Each number is 200 + 40 x the weight over its row's rms, rounded and kept within 0 to 999. Layers, rows and columns count from 0. The size before them is the row's rms in percent of the matrix's.

# down: layer 3 MLP down (transposed), 768x192, rms 0.186, rows 543-578, columns 0-95
# up: layer 3 MLP up, 768x192, rms 0.199, rows 544-579, columns 0-95
down543,095,263,153,174,137,184,228,219,273,251,189,149,191,289,206,156,96,224,234,239,231,214,133,192,244,263,234,173,241,197,224,224,147,195,265,168,237,199,202,190,260,123,195,228,199,259,223,107,221,205,230,224,274,229,161,214,201,72,186,229,191,187,144,244,180,216,188,162,217,176,224,209,164,269,248,255,165,149,193,212,218,231,200,190,166,264,147,191,238,227,215,211,190,180,261,181,148
up544,113,190,177,221,229,276,214,185,196,266,233,172,161,198,183,234,183,173,233,213,176,200,261,179,187,192,248,233,153,192,136,180,167,232,211,211,161,210,262,167,173,220,181,282,218,182,167,167,285,158,266,262,129,189,266,196,216,252,165,208,239,172,293,277,227,202,233,254,188,248,246,169,194,189,145,184,259,260,213,186,184,175,154,244,244,129,183,245,228,171,201,142,63,202,170,206,209
down544,122,217,295,211,230,241,193,238,196,104,176,228,234,202,89,164,140,238,145,64,183,237,173,249,236,148,193,212,189,281,196,227,157,110,170,274,156,113,243,199,193,227,266,174,213,207,256,204,212,171,180,214,200,183,240,273,172,159,177,217,125,189,178,196,243,169,196,192,134,266,174,271,236,150,169,232,226,274,173,201,164,211,197,240,259,225,177,219,165,200,195,253,278,212,280,233,196
up545,097,200,110,186,193,102,241,191,197,178,115,166,258,171,216,240,210,240,254,260,251,250,207,219,190,210,201,264,141,118,219,299,222,242,207,212,184,214,243,219,178,195,171,201,199,214,164,255,234,108,194,271,198,209,128,213,175,175,167,191,204,162,190,220,207,179,172,271,260,142,185,201,171,264,183,235,249,202,208,171,194,202,208,154,196,255,225,204,172,183,210,184,168,234,182,235,168
down545,098,147,237,174,187,235,102,238,245,191,233,215,283,234,196,211,183,222,215,231,217,215,227,262,246,221,197,185,157,149,165,217,262,209,297,207,154,200,258,247,168,171,207,261,181,231,185,219,194,184,170,146,250,298,133,225,217,224,260,121,215,182,152,160,197,177,197,211,199,261,247,210,172,263,146,214,197,117,242,177,136,221,260,182,180,176,231,181,200,210,215,137,263,218,102,128,209
up546,091,224,250,196,205,204,179,237,286,206,192,188,193,184,163,178,187,228,227,260,244,306,237,245,196,195,227,217,186,153,121,199,237,255,248,195,196,190,212,182,189,146,233,255,207,233,142,161,80,107,228,229,188,208,222,243,228,191,276,230,236,191,153,164,159,223,183,238,263,150,156,176,255,124,145,248,216,139,218,155,223,172,212,166,259,178,193,166,173,249,222,157,206,196,196,181,149
down546,101,202,148,185,126,139,193,182,180,228,213,199,247,163,209,208,160,225,171,145,117,163,158,195,176,260,202,244,233,239,259,182,175,191,186,149,192,178,192,154,223,262,174,232,169,169,210,196,254,285,242,174,206,216,180,192,153,211,144,218,194,161,231,236,275,196,173,186,238,252,272,206,222,215,179,191,185,279,232,181,226,189,214,188,235,233,159,206,215,192,174,226,190,150,188,207,215
up547,093,160,132,239,185,243,271,174,146,159,221,224,141,259,144,137,162,184,282,212,207,214,232,194,221,206,172,212,231,227,187,238,162,221,208,148,199,241,150,205,185,154,194,263,215,295,179,173,157,193,183,171,210,225,182,284,223,239,300,167,159,249,200,207,204,241,140,205,136,169,179,208,246,204,218,203,138,172,219,196,200,208,217,192,173,205,199,103,253,238,201,97,205,146,152,169,162
down547,094,268,205,199,143,224,124,180,183,277,188,220,180,211,176,149,144,150,137,162,177,185,222,222,231,181,251,194,187,142,173,163,117,269,165,163,130,118,135,215,244,186,209,205,190,186,236,253,148,251,170,203,269,176,224,149,212,127,198,188,229,226,250,179,205,271,185,236,269,156,179,126,175,282,114,200,187,183,254,166,211,142,184,136,228,169,230,252,267,151,115,191,165,231,275,278,235
up548,100,185,154,231,137,160,164,219,152,159,150,211,235,188,223,197,129,191,155,258,202,187,143,270,199,273,197,273,139,226,180,209,195,197,231,228,232,194,168,168,256,170,246,236,219,164,247,172,184,150,277,199,163,169,228,183,144,150,201,231,262,161,230,218,152,203,163,226,162,213,180,216,254,203,219,153,162,221,230,202,153,268,226,154,265,152,171,173,203,230,242,216,112,197,150,206,275
down548,093,167,232,200,217,203,220,187,232,245,229,166,149,235,222,235,177,145,230,192,146,252,183,207,182,149,202,253,171,236,177,218,221,157,157,197,228,161,206,269,224,112,152,229,179,238,194,180,185,192,218,157,216,197,179,216,162,208,125,188,139,193,249,157,198,182,238,169,227,199,222,204,186,181,267,167,219,184,167,231,160,129,161,217,273,151,217,223,239,190,227,241,230,208,177,241,232
up549,091,185,125,184,228,196,208,254,196,216,188,147,231,170,234,223,238,208,234,229,236,245,233,166,191,165,210,219,120,154,186,197,196,129,264,217,208,200,209,231,243,175,183,257,224,154,150,85,264,182,273,266,153,76,233,199,194,178,211,271,131,222,172,217,246,153,216,133,165,161,175,116,182,130,227,162,162,187,234,204,208,206,154,151,213,231,235,157,189,222,174,211,248,182,239,244,185
down549,091,263,156,170,166,220,247,161,172,212,183,184,191,270,207,141,113,280,239,152,178,221,139,202,168,196,161,259,200,255,164,102,175,231,211,236,186,210,212,186,167,216,220,230,249,231,197,277,231,166,166,197,133,216,165,246,162,213,147,252,197,219,190,173,151,276,230,110,214,186,156,217,221,204,208,145,231,193,167,151,167,176,167,254,226,192,155,200,256,181,178,168,143,231,124,166,244
up550,108,205,172,178,276,158,230,225,198,168,216,226,190,166,205,144,162,215,198,171,174,162,236,192,332,228,240,250,166,196,195,156,138,242,223,202,238,173,193,199,253,237,188,220,192,263,161,268,251,146,174,203,181,207,154,187,177,185,175,162,211,166,217,252,235,285,245,304,235,84,219,147,152,175,227,229,219,137,205,217,205,188,164,158,223,272,229,229,208,279,185,192,255,180,168,214,180
down550,118,196,188,176,237,237,187,190,229,157,135,262,192,248,281,251,179,165,183,200,217,234,216,178,201,221,209,170,240,192,247,230,254,232,282,192,184,224,253,215,178,220,250,146,215,178,176,186,213,175,170,173,200,255,176,162,213,209,142,171,77,96,180,190,195,118,194,137,182,208,166,174,210,119,179,130,218,201,216,231,192,148,242,219,268,180,171,169,163,242,255,227,231,170,179,181,202
up551,105,246,270,117,130,124,147,209,210,183,181,129,193,136,167,160,219,205,171,169,177,160,247,188,188,184,211,111,260,259,228,185,116,223,201,208,239,284,225,208,161,204,179,165,161,230,166,144,180,282,109,153,252,206,157,168,205,185,210,169,158,146,259,221,250,212,183,180,216,142,187,166,234,245,215,205,121,159,145,183,216,259,157,226,166,160,231,171,159,244,224,200,212,193,229,195,253
down551,110,254,190,193,174,143,134,257,266,241,178,136,182,192,231,182,266,211,213,227,240,200,187,195,165,158,93,264,144,204,165,143,256,186,234,153,150,191,188,284,154,153,150,231,262,212,159,193,253,123,203,161,189,226,220,275,162,212,192,203,199,196,278,162,216,211,232,160,216,219,196,183,250,261,137,174,207,179,178,251,223,248,181,241,232,257,213,153,200,253,241,180,208,187,207,179,199
up552,105,162,275,225,142,163,228,165,212,213,151,163,211,221,261,208,142,212,214,167,178,226,203,235,220,176,180,196,190,212,181,208,145,142,324,169,302,252,173,272,135,176,251,223,172,189,139,186,156,194,189,242,169,203,107,153,225,204,143,166,161,230,156,174,267,202,157,224,228,217,187,182,173,118,193,225,202,209,197,250,215,166,179,235,268,204,208,286,220,226,222,193,192,239,199,225,222
down552,099,184,202,193,170,120,211,194,277,186,197,264,209,207,190,114,241,188,125,222,155,149,246,177,191,142,276,150,215,241,284,166,208,165,252,188,191,174,174,156,208,213,234,227,293,153,200,263,189,233,151,197,276,229,139,133,140,168,208,206,230,216,148,249,194,178,269,163,273,141,183,162,171,198,165,156,185,206,196,198,211,163,238,152,217,180,213,102,174,233,204,210,193,196,234,273,206
up553,111,208,137,190,196,231,184,263,239,189,172,248,215,261,154,166,230,155,175,176,207,151,199,148,236,264,215,171,124,189,165,214,185,61,235,189,223,229,221,181,241,225,205,211,161,189,230,197,223,177,188,188,207,171,207,189,305,229,265,163,205,165,214,168,159,223,196,185,226,223,205,219,207,193,200,177,166,177,299,171,185,159,233,221,166,204,246,241,225,181,239,265,218,206,169,203,162
down553,109,150,177,143,180,216,201,207,223,181,140,236,196,185,174,161,222,131,149,130,216,216,163,172,202,178,263,172,253,278,189,144,162,138,207,251,187,234,260,189,189,228,178,215,172,184,175,249,239,174,116,299,147,265,230,181,146,197,170,145,241,186,191,213,247,188,202,104,225,185,205,179,258,216,170,243,212,232,222,169,183,252,167,161,178,174,193,291,199,153,193,177,183,133,144,263,259
up554,096,259,152,246,227,254,187,218,291,169,127,214,186,215,279,232,204,233,225,198,174,181,145,139,244,144,240,197,187,213,226,197,243,190,212,219,118,160,208,271,214,213,210,184,243,214,200,199,253,143,285,267,246,219,194,245,203,217,192,186,209,173,146,181,141,247,198,154,225,216,122,147,162,145,140,305,188,160,262,155,231,135,172,155,199,229,204,174,249,200,215,163,167,209,155,187,211
down554,093,226,167,235,168,226,161,249,210,139,179,280,146,189,173,216,237,239,279,242,169,183,287,280,152,216,185,143,247,156,195,184,255,212,189,163,227,168,199,231,243,152,105,149,187,244,187,258,170,154,251,94,187,188,198,203,245,264,234,225,236,209,187,232,164,224,158,211,224,175,253,246,195,221,163,240,223,244,179,230,141,145,182,216,286,200,160,265,184,171,170,189,212,291,187,214,199
up555,088,225,163,252,195,218,204,196,179,238,176,189,272,170,229,170,238,191,208,204,99,156,265,188,250,213,194,166,232,185,195,222,198,191,159,207,205,235,176,228,167,198,150,173,186,234,191,247,183,172,189,110,182,254,91,200,232,193,258,170,212,148,191,135,131,204,251,198,223,164,168,219,201,236,197,254,276,176,184,184,249,166,148,219,223,180,303,151,215,196,221,174,165,253,171,245,271
down555,087,221,236,257,238,207,107,215,224,159,196,168,156,202,191,210,288,183,218,218,196,247,163,281,181,153,179,214,174,161,221,204,219,215,237,240,231,234,227,197,152,199,133,214,201,254,163,184,118,235,191,189,214,139,244,215,250,225,260,174,224,145,165,149,238,200,165,206,205,129,186,225,158,205,132,257,147,173,189,213,312,211,189,167,141,233,189,239,213,209,190,123,216,196,144,238,161
up556,109,203,157,233,246,204,260,138,123,191,195,210,208,141,203,211,280,165,234,163,239,189,267,209,205,206,122,165,183,200,266,170,225,259,119,146,251,153,224,121,202,248,243,159,125,144,230,203,189,212,248,274,168,215,126,261,256,169,289,169,234,228,258,247,207,136,216,180,141,194,158,162,93,197,187,146,287,263,229,251,145,160,224,165,167,225,239,237,180,247,205,232,211,195,149,230,241
down556,105,241,235,280,254,131,220,173,193,235,211,207,187,197,193,256,267,181,215,262,264,183,233,271,199,245,232,155,244,187,230,149,208,291,202,179,161,196,131,281,221,179,174,206,159,253,133,193,216,206,268,194,223,180,202,190,229,165,218,216,218,198,145,100,166,155,201,250,215,223,186,209,259,154,199,206,244,261,226,229,238,166,206,234,170,155,186,209,115,152,247,235,108,182,199,118,218
up557,096,219,138,205,147,268,152,187,204,287,193,163,216,248,222,176,172,237,213,233,258,200,259,216,138,223,149,200,224,215,206,231,241,225,212,212,264,243,184,180,259,137,106,200,185,314,206,127,236,157,227,144,248,256,241,209,178,182,188,259,159,230,239,244,173,213,277,176,260,175,244,113,196,201,197,186,202,184,229,195,148,217,220,159,144,247,226,206,153,227,226,146,171,241,206,212,242
down557,098,197,173,197,191,233,250,198,226,165,239,202,262,179,206,162,222,219,159,165,203,108,300,246,159,116,228,184,163,176,192,249,205,171,118,238,220,124,203,201,172,229,191,222,210,173,222,235,218,102,189,168,261,212,208,204,273,224,193,164,150,196,227,200,271,230,178,249,206,197,193,139,206,172,140,208,217,193,226,211,216,252,240,213,223,216,208,179,200,199,170,203,217,154,226,198,146
up558,099,241,152,192,151,108,227,206,234,165,238,174,214,181,192,169,243,191,266,219,234,227,249,214,193,192,228,212,177,190,137,146,213,143,172,163,201,104,255,226,209,234,209,169,237,264,163,148,257,242,228,238,120,231,223,276,196,147,202,242,241,153,178,185,89,150,186,239,145,237,210,202,248,132,214,187,250,266,169,230,204,162,201,213,179,234,229,200,225,223,158,200,177,197,168,234,161
down558,099,198,218,233,232,187,251,121,223,214,200,190,232,232,239,155,193,185,255,159,123,248,239,163,217,186,216,199,122,197,201,227,185,119,226,188,189,237,132,250,221,263,151,255,224,180,291,226,142,227,245,179,192,176,134,170,215,231,267,227,179,162,178,178,266,190,254,160,240,144,203,204,181,234,219,177,190,155,177,213,227,198,189,104,302,260,127,304,193,147,188,266,170,204,178,224,213
up559,102,244,256,244,170,218,142,186,191,305,190,227,240,217,237,206,204,267,230,188,226,237,205,194,180,276,207,277,252,220,150,191,127,200,215,180,211,220,197,161,184,226,199,210,237,220,103,221,108,168,145,152,268,139,196,205,274,192,254,239,161,154,166,271,191,174,257,249,156,233,165,153,180,200,147,253,242,149,232,219,197,196,193,249,219,214,156,205,159,280,209,216,235,150,187,213,249
down559,110,127,220,224,154,172,176,210,171,233,254,188,152,178,199,223,219,216,110,167,204,161,240,175,176,290,206,240,111,169,193,217,275,245,173,237,198,135,166,181,194,259,196,195,234,192,160,107,226,203,206,194,228,182,154,177,252,270,151,244,206,147,269,166,220,206,166,181,238,215,221,216,227,240,183,205,181,178,171,231,214,158,177,182,258,201,202,239,162,179,274,150,177,237,243,226,135
up560,094,157,182,224,220,276,258,210,222,179,278,213,188,134,231,238,202,197,136,187,174,218,194,86,153,189,186,198,347,172,182,202,138,185,243,151,244,227,197,269,247,212,193,258,207,156,158,151,230,264,172,255,214,255,191,152,197,224,167,288,148,222,243,214,274,225,212,234,175,208,161,208,217,269,185,173,163,192,255,157,273,189,189,231,237,202,143,168,231,209,219,245,180,178,240,283,205
down560,101,147,276,151,258,177,221,226,202,197,187,258,157,259,285,207,156,186,224,241,215,177,181,261,264,232,203,203,117,232,252,250,182,168,124,211,173,178,223,175,205,218,208,197,251,144,178,188,231,225,243,190,202,291,218,194,182,150,223,175,130,150,216,186,156,206,217,196,254,228,277,283,219,133,168,165,234,174,189,254,203,196,170,106,177,245,229,187,216,158,213,191,225,185,136,170,245
up561,116,156,162,195,176,141,231,267,200,146,222,264,213,197,241,200,152,211,188,111,146,201,221,189,242,190,197,160,235,258,182,179,229,268,228,279,170,212,211,184,186,265,245,240,161,128,191,221,213,158,241,234,154,214,206,219,195,122,204,120,227,227,183,182,116,178,163,147,177,229,221,146,230,182,182,211,174,221,266,163,164,181,237,172,228,201,156,167,206,227,290,184,215,232,227,201,141
down561,131,202,196,176,252,223,178,172,272,195,190,127,174,234,123,236,188,220,205,195,187,285,212,148,151,236,243,221,207,146,279,267,106,166,259,159,192,190,149,212,241,163,252,145,150,152,212,232,240,173,234,257,200,230,130,227,158,241,175,204,289,236,142,190,197,231,230,214,174,129,174,257,207,223,247,196,261,199,197,209,208,243,202,224,214,197,174,236,201,245,172,185,183,214,187,287,181
up562,106,237,181,196,219,318,293,193,318,114,178,226,251,247,191,195,233,155,175,244,173,133,195,220,207,190,187,139,199,204,247,209,244,185,211,240,165,214,204,155,136,257,226,266,222,157,200,178,185,145,204,174,148,121,208,232,230,241,240,198,167,165,185,177,256,237,204,209,214,164,240,234,165,234,195,215,176,163,223,126,134,210,211,222,163,184,170,219,194,114,221,193,219,164,215,211,247
down562,102,151,289,169,174,245,182,217,206,215,175,156,174,230,212,180,187,120,247,279,126,235,242,224,265,191,151,201,247,233,199,201,265,240,183,288,210,141,181,279,205,223,190,210,228,165,238,124,245,226,291,174,249,156,306,145,180,206,201,148,252,159,148,178,174,190,198,143,184,222,231,210,144,230,264,188,169,198,181,220,202,173,216,219,201,157,217,180,189,217,181,178,218,225,207,192,201
up563,101,258,130,225,206,196,250,177,173,154,188,170,244,157,239,178,185,167,194,185,112,194,161,144,250,220,216,247,156,168,239,151,260,166,245,210,234,231,223,183,264,285,150,233,250,228,200,202,239,214,176,135,253,197,154,204,207,194,272,246,117,182,223,173,190,125,172,284,236,159,158,199,207,192,201,184,186,184,210,207,203,154,212,162,143,175,146,175,194,259,184,177,276,184,146,264,190
down563,109,159,155,260,203,194,157,182,131,213,177,151,149,207,170,194,158,205,220,168,142,135,237,232,155,160,227,148,203,265,255,129,160,239,156,177,121,158,203,205,161,133,151,236,213,186,218,206,204,231,207,314,268,240,255,221,146,215,228,156,230,198,185,181,202,218,183,161,222,182,222,151,217,151,161,199,177,224,228,190,199,210,267,172,229,128,167,133,180,205,254,200,208,102,231,192,184
up564,097,159,181,128,168,194,161,190,222,166,181,211,217,233,185,149,238,178,192,223,183,82,243,163,221,263,267,168,215,166,210,204,177,237,191,247,174,183,177,155,253,248,196,255,217,216,213,201,263,174,134,163,214,232,152,211,140,217,208,114,195,167,184,261,183,216,269,228,263,239,193,195,172,196,218,229,163,174,267,252,120,193,160,221,193,167,176,306,217,143,232,85,242,133,255,135,174
down564,102,246,211,177,209,131,189,249,203,182,273,173,191,187,186,219,235,217,166,265,230,213,220,191,210,155,189,173,198,215,206,200,198,235,163,230,221,145,184,157,200,198,208,175,157,223,150,139,302,245,197,230,227,202,193,223,90,186,173,222,114,117,155,199,218,181,208,204,181,263,196,209,147,152,218,168,142,223,238,206,212,216,166,259,206,247,221,150,212,189,254,198,267,234,138,208,197
up565,093,166,162,263,169,240,182,177,113,189,233,185,280,178,148,235,244,185,138,207,245,189,181,157,173,137,226,177,183,178,200,192,153,197,196,260,224,243,196,209,193,116,196,134,216,223,190,180,145,204,214,189,161,215,220,177,238,239,236,203,193,229,217,208,211,201,166,217,222,245,199,240,189,167,202,246,140,205,188,215,192,177,196,248,218,233,178,233,133,228,180,192,195,228,243,219,162
down565,085,307,213,149,189,201,184,136,212,249,148,273,207,207,159,244,175,87,217,199,162,233,159,213,223,190,169,251,249,170,169,146,100,189,178,146,156,204,192,223,211,48,289,204,211,226,165,229,210,191,219,191,206,295,168,179,171,91,204,214,229,158,179,192,208,295,236,173,222,214,143,232,200,220,165,210,250,220,146,208,158,132,194,228,179,154,197,148,196,180,181,239,183,227,187,123,188
up566,111,117,178,186,167,206,194,195,175,139,141,223,222,217,183,196,165,224,178,132,175,167,245,157,216,185,242,194,187,318,228,196,200,187,167,247,189,273,233,170,245,173,210,210,198,205,175,181,223,191,266,157,242,199,257,216,267,250,134,259,177,231,244,190,233,224,190,101,188,171,171,165,204,177,267,178,225,186,242,277,205,204,237,207,260,214,146,240,203,150,180,222,189,166,203,240,188
down566,115,226,238,218,234,247,195,262,167,208,178,71,196,205,245,218,183,262,217,98,181,176,171,258,285,211,242,194,191,246,192,166,204,167,198,218,239,180,216,228,180,173,136,176,170,213,167,260,117,170,235,221,145,248,230,189,178,188,229,261,219,254,207,190,143,167,190,137,184,113,160,195,157,152,237,200,189,202,216,161,141,184,228,281,253,190,100,140,209,159,143,250,278,193,137,172,170
up567,115,226,214,203,173,235,213,251,214,188,156,171,229,224,210,116,187,151,170,214,219,184,140,130,157,197,194,254,192,229,173,198,168,135,242,183,268,203,218,146,154,212,123,220,169,250,156,91,232,204,242,233,229,256,120,234,173,141,188,201,273,203,224,250,199,236,179,232,228,205,240,210,157,232,178,181,139,180,238,195,224,257,168,149,216,157,233,247,177,148,260,211,208,204,207,201,274
down567,109,117,157,182,197,206,242,213,229,171,193,152,237,125,118,288,240,211,149,212,187,243,238,108,208,188,178,128,266,271,253,188,230,290,215,112,125,239,183,254,146,187,211,225,194,198,206,192,233,213,280,186,137,126,205,233,268,211,190,197,235,245,214,234,206,239,182,202,204,187,181,156,162,154,212,208,244,222,236,186,267,199,234,235,163,238,205,196,196,236,192,219,189,165,233,227,200
up568,128,178,181,228,139,243,255,218,201,230,316,162,249,244,184,157,213,186,178,167,188,202,123,170,212,201,160,160,208,284,195,228,224,181,189,145,252,193,130,217,146,239,237,166,190,158,157,246,175,145,168,261,269,194,306,162,233,194,173,194,237,230,166,186,158,215,263,256,188,233,167,265,254,205,218,98,193,249,263,244,218,203,163,131,195,224,155,269,167,221,279,193,115,79,240,186,175
down568,121,202,132,243,196,194,161,235,189,134,309,219,242,184,176,166,216,189,93,172,185,183,188,164,242,266,175,198,213,225,110,193,200,177,224,118,225,168,187,167,181,147,207,118,214,234,283,230,154,188,163,160,184,209,154,172,203,187,206,215,233,222,138,209,216,219,143,183,191,220,134,169,224,245,135,159,159,172,182,215,238,258,221,224,155,152,214,179,194,232,154,195,190,197,242,125,271
up569,080,117,259,216,135,155,169,180,190,216,218,192,179,235,142,238,164,263,303,153,213,210,213,212,203,228,200,152,230,291,142,179,228,131,239,153,270,168,162,285,229,212,215,171,244,150,247,203,215,179,179,227,193,226,281,237,195,197,190,178,221,280,194,234,113,180,206,200,165,194,206,228,184,167,209,257,164,173,288,148,232,220,199,192,263,276,258,248,127,234,223,196,182,213,260,141,179
down569,082,170,246,240,210,182,158,232,127,234,195,240,254,151,163,187,228,203,208,171,197,232,206,203,152,197,210,273,162,197,205,203,194,248,213,144,172,133,208,169,255,163,156,242,184,183,159,175,175,193,137,247,209,198,292,246,167,208,250,262,215,200,215,205,182,144,211,238,275,257,185,199,217,164,213,143,203,248,213,145,161,153,160,140,277,162,218,263,255,243,177,205,126,193,265,169,237
up570,096,178,192,170,212,224,240,162,224,237,137,235,224,167,245,179,250,218,217,144,200,203,210,169,236,257,271,197,227,230,196,164,262,124,120,185,166,148,203,208,110,186,206,189,249,145,194,224,145,208,163,201,142,211,154,233,165,67,228,210,163,191,170,142,212,181,205,170,219,203,229,226,226,175,250,221,159,232,206,146,207,204,141,220,208,194,182,227,166,178,265,218,187,197,201,181,148
down570,093,126,239,197,223,167,150,234,218,160,217,216,100,250,139,204,176,273,219,248,72,162,209,267,213,243,155,299,102,144,256,139,189,199,240,261,204,189,199,211,183,148,213,217,192,208,133,160,222,198,192,219,211,180,201,229,204,137,245,179,185,184,229,206,236,205,216,210,161,228,240,163,221,150,177,251,156,219,220,285,197,251,236,247,230,192,106,165,171,166,184,202,245,247,163,254,157
up571,086,170,210,223,206,169,135,177,112,233,191,252,153,174,174,190,152,211,247,266,207,136,240,143,219,195,175,204,209,124,218,95,256,151,197,46,179,174,251,125,219,195,210,224,238,228,283,232,184,215,170,171,214,160,183,198,237,188,265,251,229,204,244,215,243,183,193,168,198,223,268,201,184,241,224,230,216,120,274,236,194,237,188,187,174,208,230,191,189,232,189,183,238,187,169,231,230
down571,088,244,181,224,227,215,232,146,246,246,152,175,156,182,111,251,188,197,214,188,188,139,238,135,248,227,172,179,168,167,121,167,316,242,193,169,286,235,173,278,283,201,153,195,188,206,156,231,146,193,222,230,188,240,182,259,239,165,252,233,170,214,175,200,191,154,258,172,132,230,235,216,71,194,204,255,243,136,232,245,230,119,229,215,166,224,198,176,204,194,207,228,228,140,148,259,209
up572,109,217,168,182,159,134,180,172,200,221,220,204,190,204,170,121,274,273,227,185,154,193,126,205,193,210,231,216,287,183,168,242,204,304,210,242,200,261,214,215,208,207,249,225,233,154,143,171,213,260,240,223,245,230,255,201,232,170,181,236,288,240,187,187,158,186,261,229,190,302,195,169,211,209,146,248,167,170,186,198,266,185,190,170,203,252,167,172,197,164,224,267,181,148,165,232,219
down572,104,164,205,219,143,239,169,169,208,206,176,182,262,153,192,174,210,216,191,238,210,204,155,167,237,198,130,174,256,187,290,201,134,207,157,213,243,207,252,200,151,239,178,223,252,216,245,190,161,216,163,291,221,221,299,194,346,213,158,161,154,131,237,238,172,225,216,236,212,179,205,167,173,214,220,189,221,221,197,238,167,167,238,220,201,207,223,153,186,147,249,191,137,177,170,152,165
up573,113,147,179,241,212,263,146,138,225,138,224,289,260,241,217,174,194,132,227,152,96,135,231,224,215,160,152,120,218,217,275,167,256,199,279,220,186,195,275,226,178,211,195,209,184,231,116,165,112,203,181,164,150,263,227,213,195,170,184,214,177,189,255,190,234,182,192,231,234,135,202,151,198,202,178,187,144,153,203,194,219,162,233,169,169,162,264,164,272,258,240,179,169,186,171,244,227
down573,117,221,240,177,194,147,201,284,258,217,228,221,216,170,223,167,152,150,172,193,288,257,165,193,187,195,226,223,190,194,279,151,182,216,161,145,110,224,156,181,158,240,183,171,151,230,168,169,224,176,143,203,213,208,213,181,225,217,255,213,190,235,246,268,169,217,180,202,207,219,165,197,227,210,214,227,211,217,200,181,105,296,208,180,190,209,235,232,206,312,119,186,190,261,204,207,203
up574,098,191,140,257,205,211,201,171,269,180,266,190,209,182,155,181,225,211,176,199,221,159,248,164,253,210,199,198,167,209,222,121,284,134,196,200,192,207,147,224,181,228,219,222,172,180,232,130,230,231,216,250,172,230,276,249,186,146,224,162,172,238,190,182,189,147,244,198,258,199,212,216,236,131,206,158,256,205,158,291,147,211,185,191,207,209,158,236,183,204,204,179,221,167,183,251,214
down574,107,161,200,256,190,212,155,254,209,231,182,204,231,222,214,230,191,275,102,201,219,186,130,241,176,160,212,210,255,131,147,173,259,192,237,224,129,153,179,188,186,224,238,185,241,138,229,232,191,213,191,229,217,193,130,173,130,256,207,211,256,216,178,255,215,225,219,204,252,134,113,218,161,205,254,253,166,179,254,231,160,230,271,257,255,214,221,197,204,186,259,285,248,233,246,210,172
up575,106,231,186,193,214,165,82,245,240,232,161,223,209,210,197,197,124,214,160,172,185,213,186,139,245,212,140,249,185,192,172,252,144,112,237,260,108,245,209,135,170,211,169,175,222,219,226,223,210,204,136,239,209,146,176,166,235,232,254,183,220,170,151,198,214,175,147,202,232,159,251,204,208,185,204,292,186,245,170,177,162,246,255,232,191,264,225,175,196,234,218,212,195,241,189,245,232
down575,108,198,231,188,225,214,162,199,221,253,200,188,247,186,203,210,131,224,197,246,195,143,191,245,144,196,275,218,228,219,217,213,212,167,198,203,176,210,182,294,194,217,192,212,236,256,236,224,283,217,93,151,263,186,240,143,220,126,142,229,166,197,203,180,223,159,176,118,170,139,225,254,215,239,209,211,224,187,226,173,196,249,214,143,238,182,231,209,236,165,176,225,125,153,251,212,243
up576,112,226,111,220,187,242,177,173,223,157,199,168,188,207,215,147,234,197,238,174,191,146,186,212,218,174,271,177,229,215,218,199,163,187,187,238,254,206,149,156,213,180,243,200,192,182,233,159,175,155,133,216,236,179,146,241,204,116,223,171,242,241,218,236,211,257,201,220,194,234,199,211,255,212,151,225,154,147,172,244,150,212,213,190,190,157,151,228,119,168,182,221,152,196,194,241,246
down576,098,280,245,206,218,186,219,145,253,225,169,185,207,187,238,243,168,157,178,180,176,130,163,169,234,125,187,195,238,185,202,141,193,193,148,257,90,139,249,159,201,244,228,247,182,224,205,244,198,171,192,233,131,187,217,244,195,230,172,169,130,186,179,100,234,156,255,203,226,200,208,177,196,157,216,198,281,240,197,116,197,198,213,199,153,204,260,211,225,224,220,152,204,191,155,175,158
up577,096,253,261,181,173,227,225,253,162,234,229,249,167,234,190,150,265,171,245,148,188,198,194,179,187,128,352,185,150,245,146,261,202,232,261,181,185,198,275,255,235,243,259,211,158,182,214,247,252,173,176,221,251,196,176,215,225,170,172,259,265,200,220,258,219,224,176,215,182,180,201,241,182,219,214,179,212,143,264,156,179,176,149,176,188,134,243,229,224,176,272,196,237,262,189,247,198
down577,104,136,248,236,253,161,205,158,241,155,167,156,207,177,239,211,147,227,146,233,107,172,190,184,188,170,94,134,229,173,263,178,180,205,144,250,185,173,234,193,183,143,135,155,314,187,238,207,265,166,224,195,126,188,290,237,187,210,163,182,175,130,226,135,173,198,244,239,212,251,245,223,274,129,216,208,191,233,97,199,176,207,205,173,235,263,194,133,213,281,193,165,221,184,207,184,225
up578,104,110,268,264,190,160,182,150,186,120,176,120,239,225,214,176,144,191,232,185,232,249,139,176,270,212,236,190,206,93,216,219,165,177,233,270,196,227,237,151,204,270,213,230,140,203,236,122,134,128,120,122,254,218,199,193,181,178,236,226,211,279,236,293,153,149,190,254,189,167,195,130,182,230,258,218,216,189,193,211,146,182,185,174,227,204,144,158,244,166,168,214,205,205,207,201,155
down578,101,202,120,179,174,217,254,215,184,270,178,192,209,181,224,253,157,179,192,241,205,235,235,222,176,215,238,156,250,212,251,176,169,170,216,156,212,190,189,114,158,145,157,195,269,190,244,235,195,199,270,247,191,208,218,260,161,206,275,205,187,119,147,203,235,158,126,280,200,186,205,157,223,226,200,215,82,147,143,222,266,200,153,207,207,232,229,180,252,229,237,274,184,165,193,190,202
up579,082,225,141,171,224,136,202,247,174,241,211,216,218,225,177,240,141,304,129,134,257,327,202,208,204,246,108,191,210,222,146,249,143,198,226,244,196,213,194,242,259,229,165,245,262,153,155,217,309,240,227,149,166,164,240,90,230,210,89,121,254,190,193,200,177,219,207,231,221,194,203,120,233,199,233,164,220,182,163,185,215,178,197,250,173,235,272,159,134,210,234,184,163,189,196,235,220